Each number is 128 + 32 x the weight over its row's rms, rounded and kept within 0 to 255. Layers, rows and columns count from 0. Numbers have three digits each. The size before them is the row's rms in percent of the matrix's.

# o: layer 11 attention output (transposed), 256x256, rms 0.0869, rows 168-191, columns 64-127
# v: layer 11 attention value, 256x256, rms 0.0887, rows 169-191, columns 64-127
# q: layer 11 attention query, 256x256, rms 0.0985, rows 192-214, columns 64-127
# k: layer 11 attention key, 256x256, rms 0.0936, rows 192-214, columns 64-127
o168 088:122077098066134119154097119084135171092180158147079178184081124143076116115128104160148173143152098109137106094130156104138114100136127103105202131073121140103104129156133092134140084130115127
v169 085:137130113167109146113126166133138134111119164100128143059131130104088089111189137184127158153148125129127104095166119099151139067133186135112156157151117099108124149123095176142095099120173141
o169 080:190147151087163070134103135124154136102143075121158135129228076148105152098106132136126114147110140075184188137127130143064160183112138113115151116094116077127144146100115154135125138126115133
v170 094:165150130188120215144124101118122111142026146080161176146190123120130128145120105080139150145080043100094160117110130136177120082067127111138084118139088160183122111104149117121126190153102102
o170 092:108108128145121103128114184178146134118193200123061171159088165148093132131116141186113137134174126174136104132121098134114139114176091138111186133116112147087131138178142088175119066110135128
v171 091:139106141121079118106090113150150130144071118025184184096109129179095167127198115183112106087059111116134122078137113130148137130146166150118165106122114111160148093049148100115092163105149102
o171 096:167108109125131086110142120168116175106166179189122109130190101184139129106095167130172146111172122091146163130098158124078064131107133131062095108101093108101129185130162158134141101162086106
v172 092:122135164164120133157110142159123170134135186110133103174161130130162174146132111110142110107098126119133125145114170113141112175210150146165146101100142214104169062069138101144072092203069183
o172 092:041137134102126160124160079139110101096149082113107144082081125161107120141108141128079151099197098102123119139108156114124094111070123107135074152152102109181148147153121114102134149133184133
v173 105:186099138142146108129144097151080111142163093086156143147106039142127154137170129150142196198109168121177118093128119121111147129140117121102170118090115172150219140145114153113082154141141116
o173 109:087155117125141119172109055162145138152104168141099087093164156167181143114173144180101132111112065128169132128157115092148136160124118114129085154152137101117086128126121103092095102175123126
v174 102:132122162145120104093141093144113113132115061233103103127097088120168090133140125163115122133167110163171163148134152114168107150139129125165075146129146063093122165169164131150155097122138150
o174 096:168104132089128106103145175065156137168098148121126139136126188049107139184100128128171152147076158179045066096153147123105108153127161133086099140134145150139156105131108131158143145098147134
v175 104:129097114121149134139125161148053115158160112101147120064134123130167098138081178089141125154077147125160121133192183143139167101149028112083135124102120047163179081153153078173109184068151174
o175 101:083124113141102174150154094041180115124123123154142129172090143094143105159155139147129215125116104118137099114073110171131102117129193143174124137107168164130092168120118149101153085144166128
v176 103:138160154120112125117142123138131154167082103060117076149082001193123085139134123088122084099171199137133128168140098122138122088173140120129103114122146102108223100137085123093052187094119126
o176 103:132087123089111152173125096128106075059122135114109132108164150135129152188075114139093184172091070114083175122114192172083122140078133094110105147150176168156131077174121108048173070173070125
v177 107:140094132154151105135210071144120099173141173097092143141160129109106147086086133136126129131098169078125102123145157147152132129097117118149178095173135105202135113104142105140255184167085156
o177 109:100143100126150103146108145138156178182106086127214139138143110171143151121123132121146117116131099185160160106188085063131127085176146151170078098117102148153094118196114140154085118114089130
v178 094:115123144122113174106125223115114134119072186118121114132165186181105141121097120114131103086095045054120127149176131128077189165170146115139147146178167092100082103087158119080115119103175134
o178 094:176160096139104125134153071194133167083160103112172154134123095123089124144153158151074128137146198116179124078107143135123101120125139109093130113113118113120108157102151114117107129096057080
v179 092:121188163188093152128115142133169091090064150072118126149164144192158162175152099095133098092166078109128117156131073146159105141090132152186047129120125161111095066128113127091094073139135140
o179 087:128092084073120116116128140111096143126148147129130143129074197069097123146104127145138161147152130140061073092109167134114098121127128103083154155141126122113166150134120132150138150113157094
v180 113:109138151182121131164135067113170107135097188120155178070129106118107113130109112113130125103141030136107114134104116149137088189095148144217108110151113130105075120138164101095162074099182104
o180 116:148108126141165076052120177185137109115133133125135168158130107160118112085129093142154083088176148117152108115177108114096095103131122076060204146115105121124134121119163136138125159071096064
v181 096:171100146129122076123132059149093130155113113137122126168069052105185063080127136103165180150108150134146135094139142152109127187097094097114080122070080132190172101145143130121139180179130079
o181 098:088086116130129106128116124148109084160129189100090110157163120178145155124132135188168088061139080129150164168124071050144139089205145178190117135156141144077059118142160081106148110151112182
v182 092:105129130139107119108094164145133127108095094160102127139164109179088176163103088125112112107087101111163162192160141119074142118060141085159085146171112184190076112087145188143110123170099120
o182 099:105124136106112126151085162080114147106157134131145153165113130050114118133114129167166130149189119087083134077065142109119094099171131129127141111156150130052165121145111079215157121123099126
v183 096:173098134097148158165118144156054154135154059158134121147000141160170125170097125109138154137118189168156134179144087124139135068115085128085086140127146190144148112133088125135143118149100171
o183 088:086128124104106117151141098106134129147124127129102083128113152074121153139177133127149165107144103155092115104063167120148147154178129138180110144156127120153131136154103121125133107107135149
v184 093:088065075095112096148153127098142130123103138122103142148136109143095137085139147153119079103110167134135142130147146107106163098165189127176206122136175110063111121099100138160076113116091155
o184 085:140148146133144123107114093183144131098120117111151137100169056167112136113119132127103120113123133089147182131135146149104132163102133131117084109104118111150117136108151112087136134156064131
v185 093:125077107131142116139141093096088114162117106049134105127055118117109125133118126108140154111128184200149091106148144122101147126140100132115163131119117107109150150135124119177088161074145121
o185 095:125197121137136143090146132146205143117116138151104095103187080148173111143142139168161183119055152094191185148133141170128155144138161097104090160095134131154109131138157104066137075117133171
v186 094:105141108133098126076150152092175112147113139185120097132186085175086109107159134150129141118183160133107133101150066115076112141135153131127113137163140192157184138151089212110062038134072148
o186 083:153142125079122133133099116128106130100117125115199163166150102168138134170067137151100107204112100088111174093131169133146152146107123150137137114083191122122130096100122104147167142134073093
v187 096:109189103100104171061120180092066130125160099177101069116147097118127143103161155130081128146182188114082141144161129116098113185222121094135058117098138138131111138140157128099076106087087095
o187 096:161083130118100136143117064123086156105109113104156164112084077128100126161073137197137098122088089156130143118108083075109094145117167172141134114124184170116100109087152107093192103154152117
v188 102:090133140154110174104141143098173158114075222111099184126113127169087143125122112088139142111139142125075140151193147128117140141172166143144152140144127152080047142099131154154099104153088123
o188 093:101174141127163120102129117152143117078142083074145088087123134101128103137152125147085116095120120107179162150080129124134151129126109106082116108136131106149177121163114119119148130114082120
v189 104:121096165093132120155140137125133141103168097193116129195160106164130126088113147130143074133106108088139118167137159121043108077154095111171110126106174078130076118163139167120182145111094124
o189 105:098133124161079139145137120163128113097112147106140116098101057104164187134118101082086060134168178121148119093112089096176104171138143116177134103168151180135107078091178127099137150161125103
v190 090:175134167148118187124124108146133143149118124164171073118109098125111169143105108096125128117125172172121131049115113131150113118078087125038087149152095225181143185131144112124138163137121129
o190 090:106108118119073097144141155107109134147137161102117153178129181134127107122097151178187116173146064151107124117102129102125126145190131158168134123105161149122132073137133093195147061053102138
v191 107:150083114198210087161186086132117103161145118176120110121151153114185161127133134124120138128116147132182100090060131119103111114126048125073120107135136149156131149099147113150182206178136155
o191 107:093155130173109127108129174130170163169093164148140114176115134147062094115134118106165144167118105171126147107204091168215168119147142121200151123126115165161136094183139088170110119098105165
q192 093:111101093208136109136134143131129098117101113057128129101057183155163103071133128129146167072159181121093113083153089124092131148124128102148066162109108116145174123183171173129137147126097113
k192 109:154120149115125133127102218133111169129154122129108171097122065114084151180160072125132157133104126126114142149077125207101107177160178105102091099091129151086092145123164146118126150125133168
q193 099:115080097093100108113084136148137135115140091057128124150165133125115190188100102033129121160155066172092132075186162149134158152090119169122123135142131120083122161205153103180139151190118090
k193 143:142118090121170123142145106100189130108153182177149138147094095095116092127101086110099160159100147100069097082150107131134105126144140139126113140139128131177108109153170157161133125134104135
q194 181:081152181105103136162097134153103119122135111125086166094119104106154123105106148138076065125096138113108124103097122177115079169113108195085162145144117125136148156123116121056128145168151142
k194 105:113107112100107088147095122136126088200108121142139128181141095193134089119104153140110157089163167082172124169159116080148148171139076145125137114145156138120137112130132114139070080082125144
q195 094:210172106179115151187133083152104131101104138118087135097134173147117167137148098202065158075137136126048142125109161120175138138129121157076115093140095147126049140110184138116167183076123110
k195 101:133141179143172090101171155127134139086154143091122147080115090102151083109159107110147137199126157111131121184152140138071147154117140176069153079107124140129073186114094105138094116128131202
q196 097:168126172131184119111183120101067120068124140149096169098093150145161110160126149195166189182103148140137154173135141149162119144142156153166137117170142120145112085142077078085135130128177144
k196 112:162078182103098141117096176121122095128177172108128127106146080138130160133145128134134174128176179100111122148105153120165151131092158092137156100104198129059135205105156117176134127090134132
q197 088:115100117130118142160094152135110121128088136071117153082145153160154144162134173199108176142161147129087120139144102104177104135122189152123075152125130154150116156126156112165131127138165145
k197 100:113082158156123127125169172151164160099127148093143122131076123096144117101170061180133132148124140124127134134133144139085121173138137137103111152100096095146091078150082132144124117171127185
q198 095:136188126102113132084063159170087133118111081134099145130093151142137159109093102119095053112145121071108132132113149151142123183148119125123111157092132195133142097099082109124148095097162102
k198 097:083124195118142167106149138113037168158086113097082199104114158151144116150112143185140088159156106135142130120146112128102179171089124133089129120141117071097145160132117164061146104152172152
q199 094:139170133152135137127131130100115132080086058120141068122110140128132140113127072108126076100150130109156107063151122084091191099137159120165121139121114144145127125115122140121120111049130151
k199 096:130171136183135136170154162124135171101133109105139145113116144112117157164123060182175156129106116157140137123100167123124153162146147135111126130109136101153122114152109127146099145120080171
q200 098:148114132152076129102084159158192119178167080097141116112133122147151116088107173111097057126176144139104134101114126102165117110129160127161130107118107082167157124127141130150168135166100102
k200 103:126154072129186118180115105086175120135181149154122140136097147137080147154110066126147164146112186109149061114091111154139131119148153191093072180107127020156101116157144115092089118141112143
q201 092:099134151087091131131100076100123147127120121139190187127147094168125093122121056067112080094157110138155144117129123124139149106128120077099219125162077141089131125096133152074150134178153147
k201 088:122174083128131127110137110139050174170130152171093147152173190148112188086124135130140104092138107079098166128102132118114166089124095149172168117137126143169157153106118125131086143116098102
q202 099:115211121163156079160105135134114130112148101121104103097058133129112091011107100153133079116088088135134166090130112152161105136106131127114195121176090050121122141126161165145090084211147075
k202 102:134122092119136216112149053096145139139166102189086134144199146159134184110067145130095101091129112150094115116115124164140130086132117062176107152167173104154159143135126163126130163095084044
q203 096:166145096094126154162104161145081168146136101189085153080092135142119147069074120154090113082109129154100154134169108135178132139117083152117174112153217141159131126117136136089148108116163104
k203 088:105118192094121168141103160135125145090150115105112198098182057149091146106126098162101139143168151162130121149068128159109134169121155128097140081117089155100074118136129164125120125152144197
q204 097:108090149081072105089123161095117102103202159096121127085178123156110135110117172134139127110143177155096128145053123147146139145105108049093111140097143132073143192119152156139046125112090045
k204 099:158161055131162075038097109145100134134159119170108154107149152138171200114158118074100176198116178112135166075176132125127138088077086160119112137086172095171118147085128125160076138125119070
q205 091:096130126164148163103146061228091116072142135138130100117132142102090122102089131134099186168115146050081137084111193112101119115139137159194082146093162112122113153149167105157214123097115107
k205 095:156109122139130099118146153077095105131126136089089134110148165041171172143106134154141150123157125118119085122076146124112129196106145147139137138162118127146134141147152114132101164139182099
q206 092:122137124132167093114236189068082051095128155141148130178162077122141147159169108160192157145121151126146125195125127094133202125154123150160103106106159114115130136142148166184097131101159129
k206 085:112086170120066125106134107106186108158140088112153146109165136139123088142097125066063114069116138113111083138110126138101101133112129068128076156114202152111105139061099180134074078078103114
q207 093:120133172129102095134097146086137195128138143137108171090075114102126098046131155179114113123068100124110128107155121221169161173151092129090118135150084216177134121201119162075074139161172114
k207 090:105102089111146136170103121089096089142113127134068139152097137180150124121168149191088163117099172061105162157144050143130155142051126135109106128128141115167079120169182134144140153136193119
q208 096:166176123122179143099139104120127114102200135169122082112147113122085197140139150117186163155121171114138095116088112104129110134079125128087080142123146145076075175109133108172150110076105122
k208 079:089103148118159134093152104113128125148137141080175137130126168055105141098081127094122126111112118107150063109172099126139143153110120171154151176116132089164145178122112167158087094084112114
q209 090:104149147110141139110100078082145147136082138088139082091084138117166072089097139112102134150064168098062180131157115176154154115191182139137141136188134159179153100104099125131134143131107141
k209 096:144100197156085134151110125123114141112171172131138147116071117128130105147106158174095126073129118099122131190135065160128118166204114147095086130099117126124134123140171159109164121158108139
q210 097:159151112154178187196108118128103073115126129107143075078130201134174155118142134122125099102136125096072096155135186082126141080056131161165141171134143069102154140077128097176188170125134131
k210 088:102104194119065184141128106143113160144114139110115132117172106104079116123137119163105119092154129215098038147131125110120092185158098105173050109140132149155174036151147097130109107102127117
q211 091:106129076167170115151156148095069106075090162118127088108135151167147141137219135141141198124146138076135169081113120149186116084137124126142119083124090155120164148137184153164104121145101104
k211 093:138084101125108090087086098095139071155165130138076126141158126178105149194104170112112067083145158080075121185099113112135152088128200081114076151138108086153138118091151158153148101077156059
q212 088:134107101106128137133161145135101146105133133148172145122117162168078179154145099127149130033206149171141074165102148051145101082090056084088145116129154081089125126077153094144145155164122089
k212 090:123107089147158102095159146102103156143113169119104118119142192146111161082154122097125151140121150146130084106138141059140084101143125136164165069135154125140082117079083120161100151068107091
q213 090:119123104115122138138207158135060069137213153176072082127214070115096149127125119112187117116142165138090080152091110085071093093152117136088103087093176125122151163103150142157162121085108082
k213 091:126125111111120086116160095129153117130137183115193132140156159132156148111121168151140099162086136088117119129134124055182090141175125212103107087127145105154201184132195156139080121116122098
q214 088:122165138138175111163187194064094115088108204152096129107185174140156150147179130159128178141103130086123142177116065102124161164156122122118163116119141151111112122125137184128120133182111120
k214 090:154198106165180129160161085133149143122095118088141111059153099121162111187136114124099100094100109188174159206098131147192142112097184102107112117121148161188051133128116164130145093145104149